Each number is 128 + 24 x the weight over its row's rms, rounded and kept within 0 to 255. Layers, rows and columns count from 0. Numbers have three digits each. The size before them is the row's rms in percent of the matrix's.

# layer 10 attention query, 64x64, rms 0.147, rows 0-31, columns 0-63
022:127130149155130123125169134115170148133156169157137163147184164140114184142183126108166151126155105155130111086139131112118128127096171129117125142090127115091136113125149140111142133138128156
049:142125133163123128076196146142122125137110092116173138137116147163149147136153099113145139122163109128158139119092146086097132123107156114131098173144125167145137085128111109171146122122111117
053:127117151153114128103133149115151174124133113137143114103122145148174130160165117133157135142114140154106114115076114080111117125106179104085114126109126152118177141112180160167114142123156119
096:100114123136161105095113130117120142139098157151134134140118122131130163148137160167093119134143138086150143188127086115129124105168149103131095116154117180143130095160138084140124118114088091
109:108116131157111122094162138109119112158129108127135085103121116133128090130146138099162161082124154137097134114141136132114121135145107083148157167143179120132165113100123130153075188134111122
110:166102185100164122145121130115130133135093120124159160117134132102155088129098100132126129128123110109123153145114200121157120123112127168161161104100125100150127067115136115109102136134122101
107:140114110090134142112129141104116120141114090110119160105118116132161148100134123098109141126158085159094095162148148124110177149131090117190100160168124127153119145136142086114135097129095141
098:142133078079161125106137131141118165188120127093105140092094096130134144141119101157131140154144146128130121097166104128115142138112120160113112119130121128176085137098107168126094173136135132
039:184122135134141127134185165066131149099136093120158103123142113122125104151134107132175131123148111111156149104128142112108169144116178140122107137167150135157135106145141115164131104147104104
046:115099132093136132090128145125094118110062147140150108139099147137125101105104122118124131117158099090136181146182140140124152135190117160138146146152128149159116111126091110136120100113128097
102:082111128123154118071106132162092119138060122135134129118091151138131138100109106140120115098152117100134152140156131128111145125177138134145114132162139186167115100140093103139128122122119092
094:092118111131141113104121138155105150126098144148146146139088159129139139109129137137107132108145111103128165156151097138117146105187147146148121147161145204146140092150104110101128102124121073
102:121146132145115174146139138119119127149157154139130103134146147095128126050085119100120079165152102138106161124139114149149125101132118115134131130144109158126110116102118110116167175091143177
123:157135132122108120115096150147109105110111167133107163112127154128139141177085119143103082182098124171158071155103116117134144145113120148138081143147111143122113098119096126157114139111128113
119:136042072100116122161122096119144157126101124155133123149172141102142128126137138088114125160133115130128129129172111113125149127123103171124170160100152153128121149111107154125120094133110138
114:110110126096155120115112128110128123148124133120174136127142072124137096129113150123132128099086110129148170147130119194111126153145112114126112154086159149086136134137125096093170107178122096
107:097145114127138168102177124141170132129138154132085134174093151138124097122109142136137132128135158111117072084137147104158105145125135139129109152096174107147168134086149122155134110102106123
116:134094133136132140097137067097164148156107116107110127127158089128088092089141155120107181128140142103110101142152161139160147123152145136126149158144124131106107125092130135092168128151148097
105:122152110161134098178131109133133157176129113158114070119126138078163150148134130115120132101129110154100180162119125130139128133076086114153112146132144131175133131137096133134128119106145162
124:126147149153115119108125177158130120126122098183141138122117163120126104151146181116096155117107111097115098098131099118076090136119149187130110146139117151125124113121097131153133124167170130
115:154084081132121109103101090076132082123156120146097141163115116128118139121126107133132109139133152150124147128148089108168149180118162143126060115161155137126130114150145124117104108132122147
111:133125166124125134114088114154090144163090141113139101118130160154087163127119150139095105146118177120117097120114105152128084127131087136158114139136146125123097153172165136107109088116087144
121:118117154128136112068114139145147155141140145117128094138110064094126165150098134113157130179118132123137099098071083121150149162120147136143105128129140104146116136121105074139148140131139117
100:144151123164128120121098138128131149120130149123110149166136123126142124135118106136131114167161153085133160080139133172102122099109127193150104124117081113180076135124135146114144110135177124
110:077129120158114150116082124134112124153148115175131159099144156145158092151137145126113157118086179139138099147080117135169116140133116141156099117112151088154146107131106116103134119098149107
108:094143143146141122131172135130128126085105094161113111111111135145139113125122129118118135128117157123169133124191141153120087089104117106098134108124139108125119162182185106116148178158129145
118:085113085126098101125133151144170172083162149134159136139181131106125105130142145164107145109114092131108144125144158128098174133110106097105109114109110154118095118147155110123143167132129129
116:139145107115092155100131136093148071161117130140173172099150125131140182116135109133147108114162104138146113166129111118100164117124147125175111096168115134088126119133114142101145128121154158
105:089111112092122120089088160130167171124117118133118153124172155128142167118144115153157127120134140138122149116159132080115135169128128096142116085119111080199125115105126118111120142142140123
104:144109123126104124134150112138122072126119135129132124114122117151138130146142102122161135118142187191101164097165097097089113155135168123160131124107104087141128095145106112141161132174125108
098:163083115101144130142128118108134132095144153116096128169109085115121109128121106092137103171142167146152132136097110141131131125156145118094163129130170085153131105171116113129192144146130147
106:123099082121111133128086078113149109100137122088145147102163156169084154139143125096153147117129135147132145101133154141143116163153129129119183130172115146086130179117130119130141144128120109
# layer 10 attention key, 64x64, rms 0.15, rows 0-31, columns 0-63
021:142135100111150139072162129115110109130101118091102095089060106103142093132106154129098107125132175108112124157075115153132125115120080105119099108128135153146146143124129121145153115117115131
052:148132121083084113148074121083097133105144132117095124152158106120116110138149130127143133118076117123099154114148119113141147138119137147129159085101137098092161126108148151108091151133180157
041:142176137152102124185188126163119143134142136144122119138121091119102132113146167139110127146114134082160136154151151158152135114060099115127149111134129105109105136136096096120137118096106144
099:129152151156186085138153139151115112134065137154136095121085143119140147150136107137085123130156098094154106142101134133109107088134133097132094122118145149125117108135120068146149150119125107
108:101122158150135116134136156143203133117118113109123128095131114131088126119175157152131165110105156090135155122100123144106110133159155142146123156113127150143113099129145133170058128106103117
105:155125153081101122103129168103109090134114168123168119134108118136141125090137094093109120131099151095121130086139170134153114138122158160142181107128118094130158077154134099125134134136119116
112:167133082103107129111103157094150120111138091154149136131114112172136149114141146061110129108123099134107147157152135117111142148139149132205119151123105142118129135105100103098136150133126091
105:133135056097153126093137147093108117186129137108088173138107120131117139147152107135128163128148118148148116116132124119070134117086177167134120114103142139159154140116128158135124128104130128
038:132115152121059120138087102151072134141113148149115167152171139145149153148146118103153146135109122161098151122141143126158126124169125133153159140094131130132151130108141161122132171123171160
041:092167134146155123149162143171147135117128122150117109108064134140111131136140135116089122152123134107169122165112129159106112096070101085108119132116128121115102130138159092137137095104089109
067:091144142131170102168152143190126130126088140156129108120090159126131145153141113131105142146154112090168110162100143141120112097117121104120121165133139153136094099155115076140158146115116111
080:144112111121115092154139084095146143081119153121125117136145079125128107139136185096144131133127121111155150123139097080134164144157121101095140125191153130119166101135117088106142122136113142
123:071114137098093152153141180152091125155138108126151124126162148107120108096122145106116114142152088136120150147108121147132144106138110141156111145151121156149123085075164134149143150085119163
136:144135147134135143120101135131097073128111140083132174108084133092123142183091084131106113165112126171118119173097117106112169138117121154131110133163138100128149113118097151136144126141132123
117:091093073089105126150139115138127195126096144100139103126116131130152139132121108077080100105119145114155132154151138095110172143114134137101141148127117135107148179142132143127138099143125150
113:135103122065145124128130100155128123100126128154142138163175077106129106117114082136144125116072161115152171120138098159135126138134098110127140137136138142115151144092134098135163125146095083
112:077139110196113136106141108127153114146118138120100116177098170153169100164089151088140139134141149107119147095116141125144113118128134154122119107096116130141102135092139149111106161148101111
120:103095145123147141103145114119174144144147149136130116114127057130105098103140120125078167103174143077126145141191121107167148146128134106120126119130118161133161109100132146138125132139118107
102:106153113096134116166132138149148166130104114105173098129155114135147196123138137114094111100098087159121148127099124185139109123096106138130102159135116144129120114155137115162123115093141163
117:145137144156145102142128121149113152121141125128080152114151151146107100168074163097130154080126123109120130138149100118107117128091145131154108127122127152077142108143120158167084095159169122
103:141116081160151105092116073143166105135126109139119115128120106117106170146098121111098094112111091160164123158127093130172152148159142185110103129147148132124122134125153145096137140131106138
114:142126177085155140114113147123132108124141145141138104100128146157114123147132127127079133167119146172163113119092134131135109115154124120172081153075119155148136177141125148105140085150114160
125:162131163119138128089096138111137146151131133108119134152148070140081149163100141094175129154147145148171140130112120116124142125112145121147105069117161109133111122103098086165126155123106126
096:101127110138150108085149171126116137162173169155112114132137116099130121129096101108131133138177121134155063127154134173123130099103094170148113101115120122117144132131140148149141094105157155
113:110132136160132120125119092171115135149153103109146132110132113139128141181096107106089153137094176147151119101085127152187099139160123106143123119123109071126115086150118118129136136125167116
116:082145148132130118136180123140148141083125087156090105098150158112112094135131152130131109169122112108118143132160152165124092137086146124118147121105113096122147162165140111074125160138142127
115:097131092128116117147178155142122152094153161105170140146149138136058116145133128152114125079118120112072139147119131130093163123101099083105134116112152136119151117140165113127149149121129122
123:145114106123113132110122095082125125149119093144170162101153138104119134115135141127172107109147089151132112135142123113100144152145126096198125137169096160144128091123086140091141133139169119
102:096100096112121114075124160096145125166128152109127150123125176182102186122136145128154129097132141162109115129160135137107113142141150084122117093100140101139115104147145116102136135160160111
118:123070161118111122117132111161198100156109135114111140118149115118131146124129127161146139095120114152116121129153109134085083145132169174146120134137126107088098123177119144141154119106103103
108:144126151101143165139137119178155172144123128111100133132110083083141119131139146097117083171155140093148108137102110144119129121139116133096122073143149085138106152160147115124150142122087109
087:126090115122137154104133134118147125110154150109120168092140134126083140107118094181122135117124159133115125166145092087174086128122102094111185162158128132111116168145129116146138098128109115
# layer 10 attention value, 64x64, rms 0.187, rows 0-17, columns 0-63
080:120096137129111129148113130144148120159110162133100103134108116118095096118137112187110132155166134161141177119128142096138122121126144149101160105091129101176125105163157137167124137112179165
072:129153134125131138150105148113120109170108137135119147100162138095139133123107136146102123147156146146139178111143152130096070126090085102137125127107080078185115142119164133116164106140130133
065:170122149157122086133101175132168142141161097139119138164170137115105122126140164159104108091163138113127106112143098097131099121147104163115134128160117103170105119159114119127094139160156135
075:098186087142120115153107147115149132125131117158119165094133115092176128137108165188157109146123112131136143155148117122088172140102129092137117085104144158123118123113110097109138122117118111
074:150135105135104157162152136133168119115159115114109143145112151130197121142092114150149144119107136100079142085138106126138130129123144130143122143095131100136120140072152162131097077157135093
081:125120150111143110166127130146101163123153154121133131138110141103123080122100163105132098168142094094158137089122155133087148113111127149136088144105139166198114142131126153138141145165110154
092:103143109106159147139172118157146116109123077154126156178092161139166134143083135125170146097129119093127126095092156089141108127163129126132112140148101115119137106114146125167143124125126088
079:123144118141121112129136111168137105087075106099112133150142154147110138125102100158159167126128151136132127096094128148103153128135143107153139135097133153060091105076144121135089118162119147
084:144107125095162109091116175129113113170097117111164126101113099119098138158138111151058171110121177131110107161155118139141154126119111156128143155139125075128145147145136128145153129136122113
076:075135111113128111117126114178141145150134135121140124156108161145149093132135116134145123093138110115119140084161159094109092123163135154093147131106120090097168143139188138123075139110136129
067:167134116116135075146117146124091133133074087128127122116171134138123117138131146170154161116154091129113150120141140133131134132170112104120136114122111128187064098142111105128123105134081114
081:135149076138114143109120128105079160124133161153123135123164097106104114134121176123094127153121148108155164141107100149132120115118114153114099123079129153186117135142153130113169141084145151
076:067113122087147117137101164160120157133155153149146119132114119084161135122154116169129111121137077152140175130140137088104125130150140156087145098107122094105160130131175118117139131113127129
101:124136106140121113101140094116114100117126100109119089181113122155132166150117143130145117116118143142105120101112089152129147132150135058150130146137158175072110126129124128151072128152101096
092:131149141182121149158117114153127131101127158133119140107168151099163159102133109099110130156157146165170147159100076125151132137114128118119102086117117157171120100129109119110169097110148121
064:161088131154118111042124103143131141118139077117097124137134136104090149131101159123150141125139098105170116145126150120144094142145160131112102111133165116099120105132157129173114155145128141
075:075169118151138147151120144195135085123117138141116116116124128094164128117136162112087109115126135125175114172084103132148120144100124090150133103145143121071145120137133096126129117138117115
064:119150104167153115121115149131157118124142155136160141130121129145174119143106150125162116104129105149091099108090197080112152115147120145106129110143112133104139113117118125099118173078098093
# layer 10 attention output (transposed), 64x64, rms 0.14, rows 0-17, columns 0-63
096:141086096120107126112122118115108132090133126143121167149129155116139153179154102109143101090102100154130130140134105107113117230151137142113130099149167143109152139139112126114138108129121125
093:127094135114122076143119132112169145113125141088127113141156123125136091117156102181150105105126096104091138115115103126148200123132153141106120151148180152111130135142107131126095171137115137
092:098115140115160144145145095103108121171145125135118130113084095112143148181145107075193129156119098137133105129143130142139139138099157150122151136074114156105119136111158126132104122084133125
099:135120133151113171143151134140165104149146175117140130163144165143100131116127111059117141100102083114107109108132113099129124137119080131126158149132120160145110081120112119155100113145139176
097:152123100124207113130121131130119140161054129139114144129125123105088174090130153090148113096140100157138128128125140115131115140132136090104158158107131132131108115129106103136115178138151115
087:164141122106123133112163142081168146126104101136138092101170141157119156143146104093181162139130137145121118143097113127137155121160111112129144116110150112060121143123086128133139090092127137
099:142096150126151154103121116108132114152110133089140135106170120141155101102128129119117104133141134158129131153160106190132116197112171116125178113141116112128088090118156119096107138130108158
097:117110151086138137157123116133085135147151114108155121099159123106137160122116114093142129156086127106113126129193149120147108099144127108152120088133122135171112178152082147142140133083101119
098:100124113129160128107112093115156129114098129130117103191137149178106124134126118090154064163138131143131141151162117117103090131131140116104160148147108117143157189097138106132117120106125135
101:140089137129131133169127148135132114126121131150083120120116104138122158139153078149094127171095088174097120132135117144113137135123082095132105115179093158117106109114138148138140132182143092
107:115065126118108142127119112120126101141146120156112131114143107164141148099098120114116112140131148118102157125088176139145124145129125166140112206123162108078172139105134134147115112116168114
096:134124148137116095137154150148134103124126148159113134090140134118154141116079153133117097108130071129124109170144123147112174110150163123090168094143125140146146123130137086104143083122148072
093:142143132125130131128136099061145116099155101150149122076145139102113130173092126133109138127122125109115102099132128095110138147104174116125134168142187163129090140144147130185123145121144118
099:162123131070138127177148108124152144102105118146133145125137131130141116112142096110133127088125183110079149157145136123143097088103157151153143116140086103123110142106153133128185103125128163
094:156118137118167106116162110134128130142141159146125074141105128181118087113137134171162128124070102112127111129094145148131091163092105117160124087136143119113132099116139175138117140129156131
103:101138120116114138173160114142112151064117136140128130146134147155130088129137117134094117104151153141111138103132124172116146086108106111128189161104141139136097137127113153124139114054152115
104:100109150099095153106144079149161172161115150133130129126111121148094107139121101131157144087118153164113129116164155128120153093156142112120105156132138110171096098118158112119164092141139096
097:102132137122108141127126142137110126153139089131148149116135149143136154133153187158165089085142109108075120133127078186139154106083085116115112131134103104149141157143109141144137111140121153